Part of a small language model's weights: LayerNorm before each block, 115M tokens.
Each number is 500 + 25 x the weight over the matrix's rms, rounded and kept within 0 to 999. Layers, rows and columns count from 0. Numbers have three digits each.

# q: layer 11 attention query, 96x96, rms 0.115, rows 0-25, columns 0-47
# k: layer 11 attention key, 96x96, rms 0.115, rows 0-25, columns 0-47
q0:505501503504516467509499509504499496509523489516515478496509490509519494487508507489497496503489503479495477488487496494494505519489500490501493
k0:517497505488488509504514507497504491489480510497493503503486495488491482485493486505489504504500513505498506502507495493495495496505494503512496
q1:501484507504509510496483483492496510503485481518503497515510500507516491500486476493501493509504494501475479512493517478505474489503515512494509
k1:463517505491471521501487512537508502498516513476492506509493538492496513496485513511521489503505473517509489523525503518501504491492482504515499
q2:512499477494503515486486515502501488509507516479504519497498508493492507510519529492476518499501492483536522494506510500502521509511469489487511
k2:501522489517490511509501495496486511496487499505492485467495491488518480500495489502514497492506497505490522506506479489525488510511502516511498
q3:499515495501493476502520525498499497513500520475485491481489508481514494501505526528479507513479487503496493490509483508490488514498494481485484
k3:522485513516490489486489494471509482506486503516525506499514479502495506490520479503503510526498527514519507517457521498497512515497502483493499
q4:511493519514515492504503482483490492511495488522510476497516510509491504491473484476515495503504503494471481494473505478511497502502512499532500
k4:484516516517527511528495503504510510479485511491505478518507502513489509533500510488508517502500482500492507497528505515491517496497490518506491
q5:495478512514474528483484517485514514478472501549505509519495522506505491496512475497481493488539508529501550478498487514501521481514519531504540
k5:520523454488516499499487486518462517494495469482491487469512491489507512518474492492503496487498499451472514485510506472511462499507485495526473
q6:510517478491533484500499508527507473521524491467483522484500477486490485510480511510515507493481484490516485501509519505529486506464534487506475
k6:509462558508465483505512533500543462508515511497501508532482484508500496493534503513470507520502498541533468522475493490476513503503508491474508
q7:502515491505524464507498489515488479534526481484494504497503494497501510508480504494554506499454477496497456512488504484513499522480517468508476
k7:492517532523504519513482498511512497478507494493493501516508522510479499514514506499495514507504523500502498503506509515497510515502502495502490
q8:493498501515492502499513527472497517492472491496511477500513482492509512484525506493470526496521502498498550480529482518493508479521492500510473
k8:506483522504506487463496473505532509502523503498504540485484515484544480476479502501489469520517487514477494521500507525512498495492531510483506
q9:481547502535525474502490508538508452510502487481478535482495464498505492538492515501540531468495514509527470492508518525538493511480521483512469
k9:532452553514495480481539541469536468521531548510497497524497498519489511479527525514484529529500470488524457513509500484445507515506486457486517
q10:542525497493523479502520477526479515538466514505509521537494513522465482537474510520542488505525495493415489541477505494494484484463484507476539
k10:480481520511500444488495522509585462520523483540471470471470535509499500521497553519531505544486436506563476512548490520482445494471460481514475
q11:541486490493537516532470504507493482517504492510510499527468564476480481495473486515514472520480489505501494508428491478490508527483497479487526
k11:527476552528516481483524535488492503479518533515542477514475501524538513480497505485452517510516475458440499521531514500481527502479490468466492
q12:507524433519558475471539482443510531489520534500531513492501478497520461568491427504495480496479507450518497493463494473519540497493508474455519
k12:473512501526488486449483495463469485541512507460543561501508508467510504499519534506508472534515565543490486513490450518530471484479543502507557
q13:520495462505469528482505481552565509496547568529518514539547503494494475477482465496491463437527469434493530510567553472566471526485542493547486
k13:481518458503525497508539576488519505530511527498501511507447523502508500534523501507484508499518542462511537417470441526511501523517508480515499
q14:509482460500513562497517526465523518518514451561488457540512511521524551519474560490485497482517439549509524431481498486497506506545497509481508
k14:452493463501474450472522512529497498496478471504488480508493552493501508482481484498474497471489460491502514454472504511508529508474474493512519
q15:518504525487523493509492498520517465511492475483497469509519493504500505497539506532522458465428511477458475522510523470499507499499548511510532
k15:530468470491505509499483447499532454532475495520530507479539499457512521503498458515487493441477529497546451510490506491502509522452529486492501
q16:568478525505573550485492490470494523512467494528506567514553486539493481493471462487524460454501488523526454523496484478508450546508535448460498
k16:494463480520553499440531404544512487493476480511493522544469487520494532491455534539522467528523496518474492510485523506483480429458548519478528
q17:484542543491476515426512540490488503456510494530443510501478557496501507507486522516561512540470472487539492508468539487498483533504527482465517
k17:500501508509509468526511491519506504498452552493509467466519469489534479535537530447508533579486530487514510521472465500489495528505510476522488
q18:514541480485510593511469518483499562464510547477550458520519497524456509439548471549533515527495506457532534452550504456514465476476506524520472
k18:513536512525450488534471503533529484540505539478522508492473487480466480459494464535515506524579521510521463529505496534508511449461513505479483
q19:506507544515508474532492525476532501543548489467518537528519546500518478504513495449487519492532497538517474486525505470517502447517528520483493
k19:471524489532491457502501530502517520517498504496496455519523491440602515518500510524499486467496524474534471503539494483447494481511492530484504
q20:522496529532497509499473514523523522491475515528486542458425509499479547501504504506451510495482508481503505438505477554476446494458543464490480
k20:508516524478468521496499493489503490511466513467499512517501484522497503494511502498468582497489519485494545520481490490473518496577480488529510
q21:531504497531482491450498493536511492463497496460496498500542468487526462534470519543466512532449486504519489523473563474437444575528474503473537
k21:549474500520538515482481474504509544531488497474487460459472516512485509487506478527482486502521503502513477508487517448473417525527455483541501
q22:514494495500488523481490444467549533462519521512486429477473510497480541506491445537471484508492459517518504550440493479573550472517478560508515
k22:482586479502525487503513471495545485499534438457472501499506489503460574486490495511456516485517510548462506541495502503490460477451451545521511
q23:484531548442497445467517512453523505532460537552534450464511464513476510519517486466459465470496514540485501522552536459495526520505458463462503
k23:468558487454508493475460501507468454439444492539509449514520502547490507544476508492461489500531495476515503531523523516530509478505526456478487
q24:531462545480543493514469555543486524524484491461478492457521484499518503545462483533513449485490476422483470457556495538501492503540495561486560
k24:516462467531546448540527544512452528439452512497490501452487530528487478524522504553460513512455470518498516502543443489488515549489520505460547
q25:482515524484484500527494525516460505496517447524505445555518454477525497504471545535454435435528487529507565496526465548513483474523486516523513
k25:486508530553533448494526503513500498501492526512484520497455508466467501521494510503469472448492484474497518531454522485471430476503546497508490